config.toml
num_hidden_layers = 15
hidden_size = 384
num_attention_heads = 3
num_key_value_heads = 3
head_dim = 128
intermediate_size = 1536
vocab_size = 29228
hidden_act = "tanh_gelu"
norm = "layernorm"
norm_place = "pre"
norm_eps = 1e-05
positions = "learned"
qk_norm = false
attn_scale = 0.0884
bias = "all"
tie_word_embeddings = true
parallel_block = true
init = "normal"
init_std_qkv = 0.0176
init_std_o = 0.00322
init_std_up = 0.0176
init_std_down = 0.00322
optimizer = "ademamix"
learning_rate = 0.000315
lr_mult_qkv = 0.5
beta1 = 0.9
lr_head = 0.00456
max_grad_norm = 2.0
warmup_steps = 336
schedule = "wsd"
decay_fraction = 0.514
decay_shape = "linear"
final_lr_fraction = 0.05
batch_tokens = [32768, 65536, 131072, 262144]
max_seq_len = 512
doc_mask = true
train_tokens = 324800000
max_steps = 2730
dataset = "wikipedia_en"
Each number is 500 + 40 x the weight over its row's rms, rounded and kept within 0 to 999. Layers, rows and columns count from 0. Numbers have three digits each. The size before them is the row's rms in percent of the matrix's.

# layer 10 MLP down (transposed), 1536x384, rms 0.0362, rows 1433-1535, columns 128-191
104:412500500478520442470497526486489535464469446537490527508511442498487479494476566505495510533498515501518501507572442432491477520473518454447537474451526554491451439485539524489433510502520489
088:534520513456526517506455552483429488463514480558522477470515498476462456449484477488519551514500495433562518541475543418502483438466572514482475521500505571461537519500486564495494437503533436
108:482504524474486479411508620473514445536486456445521516522433510539561444479496468446540501570524503494477499506485483447499510546526590465514546518501454526480569501468528479448434484460497454
100:490475483512453420552417487525385488490481427486500506504548428572508491575591480538459514541492495533510544495541439492453516504532447496470523481510438538446466507443468534445498486442456508
085:479510547412525539535472491493456578418543456468507486497511529542507544501573506534527482505550561486521507457490544515521456531474495541501502479477514499472571539492378516414509492547443490
124:478523567459514538447517572432511497474503537438520485509487483478505477493507480461558481437437531480555461462503428481457516503496503484436411527385530511465517532537513534540461486550524545
071:508511542429424531509528453525491519504470502531589465517462504575451529506508471513494498526494485477505412411466524538499506527497547471514437496480546459475523465551482490501578533456542420
083:376525466531471458481516556512482489451440475579509491521424519456508497449561542532482602449473506479470411498461494462460498568442525488521484503617485520511504552483533459522465516484538493
098:518424496485451412510437505458548514501449464493516403494607493485487449557516446499551514566472544429479534526496534513546425453517521425491523500515488554481467459404493473495528474510538489
120:532522474551511496467478490540497467572441537502502526401392460461426459490501482480512433557463505531524485435535544513537487461553503488512498479427616527495516574455530474527492517487445479
120:507504484508448495467512516538501481469461505564529506474481533471487490457489513517366513441524479465468501467481599502543523453518430532403554483549470553510474535481432426450508547462469538
119:457514487553500458557536492584552472555503501522490512467476487451436561532536528551514507515421513508488542469523542506547589473512505503471525446502490533499458482473468546530498490611558516
080:534434459536533477441387522580502468535460491523452508518499547529498455443433607425536493479562525522493518413515520498508515487520532529459400501428512523583511493436565495487502471471508443
134:462449526521449485555415526460488440483528461382512511482424494498555469513546530496495467579541509519513506461552499473500512422524484485491459466448445445569426546508464487469520530431458478
079:476457524497428486471357490524527526480510515447527458617512527511527467458486469460465604475479489501549538481485482520516450514540529523413488541516453488447471553485426532384556552491453530
080:455458515494495539425500493489514483512503505548512439502480503517567539491404486565521513494523462508465512480462484537493567579448463548538521518522459499493480422478494545506500516504462480
135:485555481479490550417515487512493487518593510542545493464494562550484495488474547535525500509490444475461527538481570429536437482452475504498585480578555494487441596461516512449428421534552568
091:516487467402510511521412520527437564487481454493490572500530419505492522515557482467488562451493519478584536430494511497478461485471530523549507484497546497514469424465495503428582509537515495
119:449443514464508543472541554531491494546491560537448480485504564499569540525493492552460502439494518577542431505542482502432480498517521510498462495504489471498534502512492456555480544504553490
097:496499453518501525489490580484464463492468555495581445446505462485517438540499470521510464480468545471579477517470486469472521551474485531492442560426495467498546526501548567556435529451502477
097:455516486520523480535505472466543539477541449505558576457521476477428508467612499493538494513555422512548528508582502488476477492535547500475496492482570511511521517438517501505478465557472508
109:522569424526504478507439506507508547497519442454473528460540487534469427497477525514523553449422503511519540503559497451484554513478507445488491516514469514511449476489482489500505523387472477
063:579520518474465554485455484455471482437460511516488464517583509536439498557516543499586515499450457533482516500442434471484479501523506541507478485474498485482526461519475559544560493480535471
083:500426514474476475504540504517435479500463498527510467503552447538542510494407518524492583496566516463457529471499611548489437456488486495476502480448440498494490516509548491543461541476538507
098:491463518476514458506451571562489556468527494536487504477544497525533586535493475498496497559435503542502492553475553508508481527534482422481475509503455518492501521468485484493430556524508495
088:569532539442523479506489477428505454484479467502486477449540471486485538533474445551544479484524430472528524543499508515556499459499535452477538490547515467531481457510479498513518529540470507
090:479451542481476471527486513539516445472485511523494531456502537471485521504523494513473495536484519512505575456564464523529563525487490426517449548448521562530493542506482465471527497533602518
102:446535516593517502430559454497518448450507481491474502503470530556549473511518494530544436481459508530467572470535527533522507482537416509472548516480480491495397500515447468488507505490506517
098:477493573536488531528420548492511461424580458463456449554497478510480522473443476488421568436522510489484502537492504481529456488468475488502522481459500592474501608444575514456483478523551579
096:512429484443398484560448515582468547519470463479524577474492492530601455500480523511522421603542496509580510491503507465438488485486538468469530540526442481501476482529563492493541507468504516
102:443475475503512466477398493513490477405546448500436496483506449524459488413517546508491469582480451509538604517526455413502485481450567471518512513397501514481519571454481526511475486462517448
098:502529503486542507445458482509464450449526530484450557518471512503532472498528320525476585443530534549507505450479466494539495443571484470529504532435514562469476573502449478492528486505504509
103:541453531472493524430503543484476498490493509504469510488497516436480451545468493468561507388533437476452519496426516489588488485487511512493473513505501464411517529481479498451497490500573445
091:440475504498528480527467554508518483530506537496503506410530524506489572479511501534516453533513582572449459560503484532558416455549479506513427508487552511444523454531526561498529556584467513
106:475521540553490478525440526543465566468491452495465456525543526544471488471515503464545511448493469432498562515564581438474502494442431521512505507453527504588530542484472587508509537412427502
101:495551521458543529514479492501479519569453490527471597490467564481572494539519522430519510450571514441576532576500466505504518489563599399494550516505476444489499485501414491459468519546528465
083:500520510520512552569525536471495502456501502487529520437490514470469536603545395508552487466505505502516483512523509541540529411517535457436542407446425530532440548409504457492493530496420534
083:491495500431499459433497531534484514498534499501453485525510440456502457447458579444532554492559419478464526487525481466509530576487483514432502514546580502506520491495455501505569496475493450
073:469515456433510561538454510562462538475538424523465470572553503507462560617553542566453531534402458463504557546595461568552468478525507466478508490561510548506472578466499496495517456468536476
114:530385488498526516420496504432466474463466440529489462469489476475541483490591457540426519408523530434484536575461473438502529500533494489485537511499537508503494489523505486493488480471505524
122:515519465508522587560485520485455461520528469539512488489462510468482505490522490506495479496504589585458502480476529552540478503431556468490425488562506401492502493468505548401563460495567442
080:504479533466501479473459473500520589525494533454453491532472555454445514563438483466499502455521503547475484470481507536564481473399468513427493481472574528423506485500505471452480465514534559
100:519527489556499571461352516495527485483502468490551489537587488505457462516465500503545575534508509461532497493518572508530425493500508435525490466480471479419495509474509540453508464494566465
106:494424515487427467598451465481541503584456517475432575529524475482460512512556483461467557466535493483495540489498497535495397526448477525509490424432492509463489494501491480518514517458476439
101:497477509463555545475486496506497534479427412520440502500439462505477526435491540610597436491551495442442514501477502490564474485463484602518534481515533459530562521472528442496518539516509553
098:492458523491544516483509510469482517560399493523479500495515504500495522535514547575467493313496492542508571528486532477503529556508482484462535433481510522544459439559471457489497504522479447
105:461497520460515548489532496525491545503527543525562485538479495514537492503539535485476519472530491596613431512527452472457423543514515530450480383594484490402497506568522528605522501511416472
086:556496465480503484502520495482580507511477522537522488439514501503509497523449425489493507522481502512527466526504510505437501428462507468492427462540438585508458578415498462501450580460503512
082:516498480500544574547524462511524471480505462563502494559501491504522447485468405554500485401584520558469524591466497544555495478534467450538503489520526516499478466499471499435502444507459460
084:484474493440539456517478543473461550481531479467537503534473463509519438520502514508478450518510515532470473496520506410504500567443550492477510444514430516513536503465509469493493550482429517
093:484431527555532570608471501470456487497528427429456482554486472431515456478519511479475512524518367558544458569459502562541495500500576504470462476448512520496505493471449451516484475568432501
099:494539493507527440549492526499500571478494519516474548444536433523525421432508518478559519542475493496468465495534524505454513553412480576469524488444514501499520518491481521552474457539526482
115:493440547479509471500525506513465580525569462480562502544486408498504518423430509507399473526500545513415534559469522526458584505526504450432473540454441545484450423525489598544471414498488524
093:505497514517568491544448490562499548551505496530412490464492460430469448468502494461421529490466494487546549525538492489492456520460520534477495489452491543510517523497564467486535485419527477
078:538499535511548512539499510518534436509475461492525526510489526451549464569481476606563542538486512439481546551502570528522545595612496464499476477506441546505570506439557491449558509418562477
095:459413573490531451494479488479518497475440492473507458425479399475477540462419528506420502431537486536494491557511530490579496521504496520487506478500510502485489573489480519493509444487520512
113:419447523498588427479413572502490412525500461524455498498441472504553522444450563500503548521536512546421448501514512490487511508506512450469555534491483487499520519580528424560482491467428443
068:507425487472540457499470568485480596512488503521452473474572520452492491538473525524486436554531514411508542541543556504557492578478538522493490501428492521503562520455575482469499481463459474
082:576480490494518492488462551516497530530462444548508457460483508462443540493517482499518538469581533525518500495480425509507462521478424546562473519497506520543512476443422582458514480508538514
104:478527465518532507479461469483522529479536442481436452494477479505521493463521393507482554528470543440495524488475455393435480475538514417461491519528526553483447473494452501514498566514513546
093:482513514507459531454490542548508548520422528486483435548520538520533467532525412488526547419483561487498595600529472456448454514494529473510543455459528543505516431540432442478528516527496493
070:437594469563479493500499474530463509472519500527458561540458504499517475463461527474486512314470471443520465519487433532499546502478460583489487423501512445524503494514503517483490536480539504
092:508488526528555523475502540521502534482444514454530531481515475517464499504531503497561456416491531500512481519494510518429514438462529468452513464516541516510500460583554475459534554484548557
091:532550506533485541516438465513498485486495408513541506450466550481490507531503462478478497474503456529461543476451507519499531477514545531408458412494580477516467508512490472532495534457595500
087:480477443490397477508447550494524541431548428472441496514529553522501427495520566483481482509466480482530495515498456433500505585447483492445484507464511412497501520518504555463522481467523506
131:474530499480418499554477535478537511532504482484549496531528521497517584558507489470509478483502530522509451473478524558424537492485503530478465542527493491534481482503525531446508565527496498
090:480534508556479441442490531459449515553539464502519571518496539453506502409435486505516494432458504494509514454532491534479472535481464448515431509435509491500544471530466501528480517447488555
103:439532501523438516480570493505543517473547494517495486486471501522507474464451545521490550507487527483489449458513479502445524516472553441562471457461489537472524521484506510459520539468503460
081:495579550489473472512488509448482530491446508467533512475491485474467480542535483538465446473501476501489407534542521501544506565551570447514488489506463435466482514546506534501529524550496501
102:474503449505611505562462483521545521532451494449447441506470446496478500462528489462439512549472542568548504481562448476531529445529525538493503498530537507522496507524503474508511504509522547
109:505471509505485493580488545461543534402466478466488427571509522490572489488507490469523515589491565468485573558501551491425493442470499476527464517473509541496460544468476378545523408452545455
095:517505467457515481508499589499477508496446547437447497531502524501502454471461455538539481557549486529517495551480491537523485483499540494455478465523495459548544481432450510555517544541490502
099:498493484436518517527455536480500397524518477504548397547520475423452483565540485467518455534545570440471519511544558508478465446505554428434519445561442528538528465452498469523485555537398469
073:468554490495497483516507461511444410549516523493502474476472503515455505536473463449493483299503521460544563482518522508534477532503517474516487461549498525484447488487472592457501447555451520
102:498472467514501568539454499542612440476481469546508480475522490545464530487550472491508561474558473506493494512499477462537486512560557456488483486506439485504480471516484499617541532514488443
100:499545488507569512427448555531501557489491451498494449512452444459488418507492459501504496473498474491494502438432438481517517443547467528518469443523493530549540418509557431530456538495483470
091:540567522494469472481538482537547448498494484474452480444517522439514442493558542524515522274412458479506495517491406505460531532545428520447441537505548469511443450468521536574551590496507486
111:487487478412498503490530491558493567499541530488543481505495519581514490477452522456451518551514526511583527463496474474489436448549495519505478471566493527431510489557585474607558483466484470
092:509468501494513483477369508454506517527492526506490408468496452542525450470485508521509564522485515510516576580612525490494470548517499491469528486511597556523441461450480476498479501444524481
091:502552552471550492454521496545474516480472559504567482509480492503504393497499445504534510331527498489510541487496516507502525509517558500515500518500459517503524503437568477451432519552417466
115:440482522465493485413580493496452544535466572483476485552487505565515467422524496571562518523534504509436523557543456496496546510528513477495485552526542514611511532523501431494548562443441495
099:427503426535570505508505426451482494536520470581484448475473554480440532470472486526498538470511474448455531513504543444540476465486568406456508546481518495475488486511543544478458542497492514
097:510463552432518485500499499507524488474483450499485454512486476538499567516443519495456475509441432492470492479518523537539434476484499505441477527490459537495538492451497532615493474491493531
099:418488483514548516532494540625547511434552452483516455565484495522501535390468539449537567426518504395519630539510493443550498450505557508446487526444458494426522496497444482521522573521489472
104:574494476520547486545490555580518509450545478518477517495515451496481476426451575524487576483515552459478377450484519511500499446455469499514446547482484524424509524428564623501454481532591527
095:505425482553505487506409514521524506432457470506503441545498472503464502407469556508485587572554512473475567511545499426546454523502469521463525482527540457548470471486498504445487494478510449
150:517420501457518409593448484553540489490580490517480489507504538520565478438480507505472444545509495503501462529535501580523479495523555479509447510478494423399617482508557519480479514581486545
121:536470501524558500501489525495466496481526422519532507483562454606499563441523493520512571460563553500497423490535532471501472532521479488502641528457507481406517502527459513420461487538414436
098:415516479504434485623460556493469397476514492484494480510500469470442534548573455467544529477477483572533523509515501508534514515508560375530513475530530482560463506454481550511512499517460481
097:488533478538518514425505498442520509476471495488525455458485504432435537495590450597515554490455442516473475396567500496505492548512462442463426517546507525504469448534480465506513510471467484
094:480596487514414501531546481516495427513491488537521522492545529543491474536470541515491538454496482449516505515438485478526554527482535484585408459584527476620484398478546417492544501533413511
071:587482479424468452509498488508447505517517511517533569503524497525546508499476387499483493340506399513534507543459461530539512420512519502564470513461475543480490513487475508458503478527464460
085:493499510517518423438467473561490543581511597470515478568520591516473449511465514446493487491493552522501455432585458557485516474509499573518442455539423500501576454507439525556486555575599510
103:490470533517474495518476446501555434473450466472542516523509435530466454577523483527500541551548444482561493517487526512536578530446510470570458504490506471522442450505511528487485470512458473
100:513500543493472501537499581573538458495549539443527555438455502450504505496387530493443521470454490447551552399488543549466459530513564510508560485443511510482521529577504528540542482439449523
103:467551517522586423464432498571461491479489452480465527483590493557497461468581579514563535481497505566538511495595505459490506479559479441470529513467497593513470472429531503450511502445468490
090:478495520430504506473527505506412529486542492444545460462503460498532577531467509530506488501505463450462488518523450533513501531537546479511496436489564526457526519544519573456492447571520453
093:544451541440558526478486521460447485601485454565490493473520417516496445537546461506479519379497485498465564544465508533514487486497522474596501482480452522550490508438475474463484504555494506
092:495465506509581501530464479529443493607483398451475479463447478435499543428543513480467494277528474529431433502472501509560494511512479525547518476645497467467505498508522564537473522491500580
101:485511471472481547469511578502576542457551459483445514521475539487491478473463465548504426557528486469508454534505464472480510486437488491519485492464585462540531528478444529532485498381522451
097:478542524532510436476509530571484437502539462507509538511471574528521537540480438519482516513534519503503488478478466433445494569459472509444548498473474507473539515470521469513490475440495442
099:472429510517531514531513503502532504498525398538488477533515523470452493490481485495523390544535411425487554503509506543421481468477507495532503527499476422554547490548519520494604481441472506
092:511428505527521582515501514542592514511511438458400459541557443504469582468596492461521450598513499505510464499498546451437500434369536498533394460425508490477560545450552530435474486504519521
# layer 10 MLP up, 1536x384, rms 0.0415, rows 1434-1535, columns 128-191
087:508490492443477412513502447440500431533520518528487483557406561580464502558516515481524528499588443518532520507488478558495481513535558476551507523498568510457466543506507522443554505402521476
115:461484463418461458540520452518420518526543469436497399541517469486523466540483524419492452559580514569499508503528576528484497457399514492545486429518565537493521480456508515524517470429474557
089:588499472448455450487489535521484510547460482459516452501581454491577515451512537429558443532535504452535438482489564510575456491476488497555498413552558537506524515488499499487510485465485527
086:548496490490436487421516422537506526475501570543490525451590470539509466582408505527449531524492471509498500494467481526476558462492527458489461484538545472455470532548513446456513531504497508
126:555460478483471536499523558509433515532422501579488491475530556537529503517523525474516415569546481516482466502462523495495464577476488530550533487543510528498527453574486442511493459458486482
092:443464496506512545458534565493469480531520508485407514538418515434522482495529544505515429510497479543489492495458497425515505522528405534525512476483468550527532560492575473451530514511504484
098:589500486474519535470513533461526525443512524534390482525439460527457487449464519491488503523504510466469541642506521550451470490500504511483533501447509450429438453528477478465511495495496476
087:477513507490487485495510486445498531545466483518457571581456464466479469475562564469470525501553523539457509479472547501552444494468482562505513522488529419463568546514455503539549490439495487
125:556493496573550475509519497503494475495488551628529487542478535479506496436499476472542511554581485522432506572549527501526448495525459472497531511544484460522566461464500493510488498495451457
107:586504542473490439511523536467532419513517530468519489529521490530577453445506540506452398491496490533473442466513611502505547508441503459471534467500536469520511444525484496400475515539493496
107:556532533498431579451516486468509454507506517510506509525558522453556521511533472520576516535476497540461457518566487523527527489563504491521449508481429517470520530484448472511526535423468478
091:458482484393564485522551561520533484518473506482480407500463508527489552494490509506487495484536528541506489496516527475493499571488557521504550507452507503479487478485514522460451444525491450
114:515527506460514537443511467494511497501458597495462537422524469456535480430515396510461485523460561547499490492554556562535515516581505532552523492476468491531481436517504430495499571484452574
094:433537480538514456467511492514486526502515526563544512480557507524498442514498602498476469524554494523471509477493515465453487562519419511561542519495480431523499409586504487537427526514506541
087:455478492528459464527524501586484501491513498489436545474486426515495526549502547462519524505475519506591518517573455447483503514559510491476512468460490505541460599490540414507444495497547489
125:503432466530473537540514456490388452512444518532476462505543461433623533445582464402508478543528539491476612564564526455502499569542506471551523435472527488495565542508482495473530522430521433
096:432495498540527479475547564481489509482500531525511478442466527519486506475466499491537533530543437462500565510508485452494557512495382528492515473484486491503441476543538525570442509523478508
111:568530474533478529522522481498516484464485545521443436529603512500487428465516493504472482549551505439479492474492472515523574632495512492561503476438524478410492567531472562478502466456430463
100:509472501489533506389531526450477406551437512519535447547593471432564471444515486483490451543503481546483503609490485554475477545490492570488442461410537542459546514528567460544533503479468489
077:459470545538469459485499467526458511565410493537491420491509521500483545563598533447478482547600540467481488457478501549487510523522479511571489507563460481506532528429502529435524503501521509
075:588552468503462524461509450451532484504504528508516466522514425471519461541500458544547524484517473524536502557467489546513468432599515494499528538584499487475497525488482509453539494451496508
080:529468484551457465407535473559537483470584566578490523456512518526505525439470588535535514513483507519536541512458533500479553493476486487534517535499586493557480559488467507514493474523500531
087:512548422432586522495472470519488506548492471505510538486496449579509453484483505534482459487477549554486556553429456568457525538474538482542518503455495481464448433459491493472443470520526496
086:478449516548430556459506537484501509477482510561529524477494473545471499516442519588522453505454480494523506512506488549443561545440457518585499453505506457418411510428469476575491517458514486
075:514522555554516533483491508506465468483505538500501556527446481658576480492436546517472557487463526557518579501437542514488492563477491570494449445440544556453450428486502445554489551460508517
110:484421458515458572529554540539480441488521534491526488446479440528580483442497476499488413528518508530482507504435510491507439467476477593445528467504461457487525442497502466525480500459514454
096:538506481516331478406529516440492518530472507548534498502577463502516608489600511501466468509506504486448483540439494490465488596518529453506512477500477476506532493514695454510486437529467483
102:442493497479384516463489529476490454494490502529620470548508505485518483450477470487572484496486601496550482514527478511482487518561519498544498500474445483490536559505552464501514555422546450
096:509458503457521536504520530553463532487499496450394556535514455488519475491510605485507491520531551446496509413532532487515518494424464570534451506469550423532529513484527488469477535467479483
081:512458505485492532486538496526475461501434449534504495479518485525535536542523463564435450542488600492515466572507505517507525509530431496554525535385444481470489536478541475474374520517493568
116:509454479521530533416538512497466518602479567539557571500507475594508464475489469482515510503521524554485676503503488517513494489501466458547476535456531493496474514528448470512530489456534431
111:480470510462443528516547455562538554532531525513560470432438393546542522453501459388413458541492506472469508532582472448457530529521509482538530518488531450530409480542531435494407444483494496
107:513514484463473501502506416502486512493526530584527557543529568469543477444498545560556481502583445547498489583534518468550494505515519571501482537540583456561542441545548430508541544440523537
077:448546553494488514524499385500491526527495509457586467511424560485549485555485475448525532520596460510551517515524505439549433502599508525504532488483567513515483521555502487544551446467514552
099:489483503438493510500562517538490584494534548468532512476525543488526513520529498582543467498593495534512523522502461492412477495473456513478492462525525506524528463523639438515505554443436533
078:433503473451516533481495512536519498465415426493518472534543529471472453484505505500460509529550501422484403458530503483567498458470512500481518514552453501528563442561514526488505486482520570
080:503489490510466500476536454505479485557484509477563533391485501582530431534479438542420450527473493580445523521460580489502573446609462533516528530539438440556501474559520556583509525525498561
082:492467547515460485470530535468419514525461547530506559495403450517567554521497423482496501483594506552459527499455499453478497526536510511575527569416521421446575497538507451460485508498509555
110:548430494533419454480510492485441513534537538496573488513466492467569441469496407523459491541524552479484470530505529576480523502446512473514543389545566436496503528486511463522444571506481485
120:538437482441451494468554515483391481508411548462452585568491496484540490416512506533478467544462504530425464490496505519550518574540465522489507475409488476494546545527529520554529493456482519
085:505483445471530528618565461467531489494568530477495559481473506492497582333474487509429478509511502547485490467444518494565479513505524496519466552445488457491485523436475549525504498574555506
094:554460456453542521486503461490550535552489519555426527483582556465515488433496559521516531501579497488459557508423521492444477572471413525478520498445573458440495484630450508508512521514502543
105:510428440498542439484495537511455478551462505520402469591493598532474548512480589441569504541537497519487512512567509487510494513464486539489531523506561458439505575481496533502536454509476435
096:523552472520483451366513477491564475488480488495519440492575476498468565544536496535391489542499512516459523533496575480461502502574524490514512518527570515519403459502470519443493522479472447
119:586458496468327424589500495588471559490484484473525523497499450568470511454562443512466417541556494605447542512551563519523485455483551484538516546453480459427490469490492469509500485499532494
114:497450513430463539517503441512471493492462474496514457625581506574504526429539528499454475516560403571520492511500532511490517476529438528542494424533519509519474487520493456547569489480454507
088:508506463557554492533499473488443505530423481505443463507487523556444534479472510507546491506539504558474494560414542541519445541431552512506555489529487490419440456466446480550484491465430531
117:562497479467444462508550473484486522502456492567493505516561592521479506412499482472446496529507482482513550510597583512469500445481513454514439493527570490544530533495512488493495444486437439
077:510526455571522505545524474506468501494499478523450543553460542481522485393431445438483526518571490460471436522493442537522475477551488516466538517512442470455409504507490535498540502487501526
090:510524561541417471475522520456458451480557541471495530466519506476611557518463511500512405530556446491462533538544541527506519497482472491454521449472483514468466500515537459473464519531528502
101:434451580459540495440510486459452464536552533537501458489477505512484536447495511456463432502535515451465523475489489565486464464512509528516531519454572477523447591499514547534480546563465564
118:557460517460516467532521508571471439472512532570451441568523533521562461489472498509459505522623573482462488529547504537471505527491495491602534495485444450475515477447469512489473569506455480
077:439530453457551512564513581542487530527494495468495531501414513471525503438506511431411517485526559524521472442533524529547469532559534503482494446494522502461497515509511511510523484539540470
081:465471502479496476511518438538504485503542471494452461501560467432507496511486475402481507508509532531461502497463510514539485509484397506521560522509515414442461433532516516514523491479491508
094:481497506483444468527521452517485497504485446493496488486472502462508505445497455523432466575430564574500485538495506460494521493559479463538595494457508497517490518476547463543573522380448526
120:516518523517473464453530500463481410493571560517450523569463493537508516432502579459451468515494573512490453486533514527436502520432507501513513445490557482447465462491505476616546533512444452
086:536399443488609452506498427434544463526495499495493533457473550400505474419518536520483486512510554536454495578473531501543477500535491484565514560416503449479490551442523551505476560485506510
101:473457481485437366426522604450406526543505478511506534545466578475491548465524536522426499529450487479520470490527470528453598494462498509526492463572531507534523526492593537564439562512467534
090:457536475518532539506552465524460547480489555547522484477552545486521467505505481540546552562554550552482461557521474440445492533510453526480490549466472519500491496568519422497460507409474509
073:504555479548513448525532486425498458530528506505596542478477536480501506564484391493468518499497483517455511529493536499519546532588475531544480565537538462477420559518419524555476532533516516
075:504493570535531509514489459471506491518513528519542502485442576605538490527482481505505530468618485550494475534514492476542461504536437427547538547500359502495513434562512484472528529508577513
087:426502445521526563528501470559482518484554540500413499441501505538501453528489539448461511475491528520556502447442541532511485532436497537523557488493476501405491510509555497522504594474487498
105:519497525512541553458494471409484541504528508474562491505515564492528510450586501494504566504550495494537552511591591472544470506483530502561525479496528427530556495494487560430488527468485472
075:499481531467502541520508511510475575457501474478461531561432483482585426493506488444409512516593508438478462543470462434473580546557467521494519480500470493520599456500555437473561505497417430
119:511490458501433545439548478514421523508521529499579502496522512517570516507498428493529506578564518556453433483553524494610525490534499502471508516552507497522517539463497472550506600478466492
107:533524541418503610510506476483435479502444504531547439560511538505500515435498435442547466501496518494475540544447471457497532535493548616474477480526538492510418458469557451473464509466469483
099:470443491494499576410547496476460532492502554517476557452550435491519467456517499433437483531472482469511508611398555442517539515574432505520556525431471436518453460520544430500418420505494508
078:468494455481531551506498531579448517459464442555507532462524479407565449505534480497504549488478515501479569503544536462473474495445450502499555424551497487496510497515547364481492539478521495
108:492531450468477462489542534520497548507531509476428522528546567449521539424488552490509469557515557474450493533518550491499466595435566515442444443503450498502499490509592457552452509519497523
107:574397434544456471440522501428497489470456488543440506549594468545497576480506494508481368522528467530537485510558486491498491514423493487526557486597418472524468533442519437484489490475512491
098:530481497491480453510560512531491422534481536482518519483576437536545506482532528513493459525542513581505565545471521506494563533447491479515482524462513479468466467548529484449434511532496478
095:517420500519534538517494486489504502431531508458426519477602466448466482467507522501462486536551538576520494431590500476516497503496458578449509477439579478484497488544561520554553471429516456
114:524461496480398500440574525438497507555468551531505475542541536459454494480525496503482446504546469526545473483485451520501539557415519476455487453515498479531513532536569517546491535509485496
103:469396482490475526527494398507469474520475540449507487491543397500497446497499478529408522511569453521537535478528540451477495490546533438599473458514494497463505527510504525453514477512512563
108:510521485501500494478556510544491489504474546573486539508482471497566487460515500523521512553543482530494488485527470406456539537534470499538503378462472470566488410542555485466506526417507494
104:486405512483483496558510558418435505516484515495524536482477488597508512463510512463443457518572471516485517510560557522553491523476530493509510516482428513492452520486474466539509443528481475
108:559513536540374561556552423518451563494477530466475528564518533449515505506492496565512457535544507584555496495535564493442517485531366518499487502530472412482546506490495469513518574484481582
083:493492509450486501496490545552487461503496523544515505477410446539554477394459506493516549499505467584522542548480488592503523527521533505497497391567481546482467518541533501509475484420536462
110:565502530480481497477510485438422568415504504581528581499549499491573496520483511461523498481515456596480593536519506507503570453473493501514563469518498502460456365488491441540446558435524487
112:487483430481528506424542497502503458506417551488531506522507574539482545458487491472519462548480552484499525524525560455512486522508490557541533473509510459430447502565449522478590452514513444
095:458533431456491433462522455566526525556538567483465504417557491540529491474498469482428511527581554493512563502518505504507469507524417494492568536469521483508494435534476428545534489486462531
096:555386486547482500473490491500481471553436482567524550452536474522541458419551512515477530527563553464484535621396531489546531521567529514488564485492528540493543498477470508499497569497464515
096:469523499530496495357532453489475440510481518510556483523543494435465538515537446493532520512495521558487518475705477552492497491586496472525499464512483486445480516548464424532455489485494467
089:485498473520520521462539501504534446503465502420470414431500435504505556462578552405408519518483484528454558515477545462460530545575459526550471511480465469530578423540573502496433499503488473
100:477477470496535533554512528494530505448438538476441517539467515401499494439511534438476480518530524474553455507533489448575553575448478565553532450471494473450505576456524502500515510532517454
126:545434543499497428473527507473496510525517521530498454480572580506538530517498474502449534583536485510497507602582548529491489531492450520463497502556468455477471502567482482415498535445491455
114:510553475553487485522514462538465542460566551491543489463494489531533467460498457456487476540559506535518485590551519507514492425573459488475497465478445434503467445533425475460518509479461496
100:497483520527449502527477482521469439501430455483475544521477483487538524508533556435505518550496532540462505441587473507526512531511470476519493575500456483505487526490557476521482540494577463
092:573471495494482489451524535533528513509518551516458563571512507491512512429475561520500532518478562478469488540477491482483481568549471512529500446523448545410486457542521479475519515497499405
106:493464497485478495465494573482369542537470547559524525485501542476499591485514545463500515524502504448480535576431568460439472533470442509509496512521468471545571556503541488511477497526518518
134:531467521467441505531587452441423558495511593515564512499545516507527548455505479432460393536540440514492498515500529516555538477472531475507471492472565478512471534525506423578560485508472500
092:459481472540458515527501511454511468473524475490511511535479454451542509456454506515516472547561508449514508564482531511487520581505451424507509488455528465541408541470496539488529494387499545
113:447390500506503473539507506401503506568541539510495554511525496526632534428510562477407466526617508436538472484501521540494468530492482514510501471411465486509446503496538595507493549525440459
103:550539517456476419421531492425498489523388476552501488507510597481485468550519490499507482518492439565435529540452521455502501486499503510472467485518503467469539450495511488517507529454493496
095:581556474495462497457555508447481463522427545522502480526530530446537484490495498521504532522501504558442465526431559602480520513510505517561478539433537534485537510513524562515491490469455536
100:512467448537529495494524437447493442516535526541498518466482498559542512486506439440573487507531518587463516517458532511512546569488522488535518484458459433529506661469500516545597526487470534
077:497467504444506516478475453546495527490511501503461560558448503488514448493486600454537530501585453526539463465466483442500528475469445520541480541506526472554551552529548470578548611463480596
123:529442530518505384467527475465490469529492526551519508515533498546503411481482451513347487504514501523473510508528519533498509479449529461531527449513547463510483454479500438478498465410552463
095:525431449503510413508515496543502504490452522482455519496446483462494471480510469533491492516551578502486519502515466543480570525500494527502567430442471521453554455497490472505516537447513477
091:508499435446530483510504571487541482551485522554451565548525482499515498548480554441514495504454530513524571588454489467516521497432559522547453495472475524490468498535488497459557484458511482
095:540494556476512429542513580452460433543500511463446480509547474498433533504512553440446447558530506487474444456531541523480531480545485475610509443477445518491577500452537521520469482527505513
096:499451389495462494490505549453459411518487508495491533560563550482474524390503566571517476509560462532522557531424577507483489440450445529553546447473525523452504435450536462535433528510536496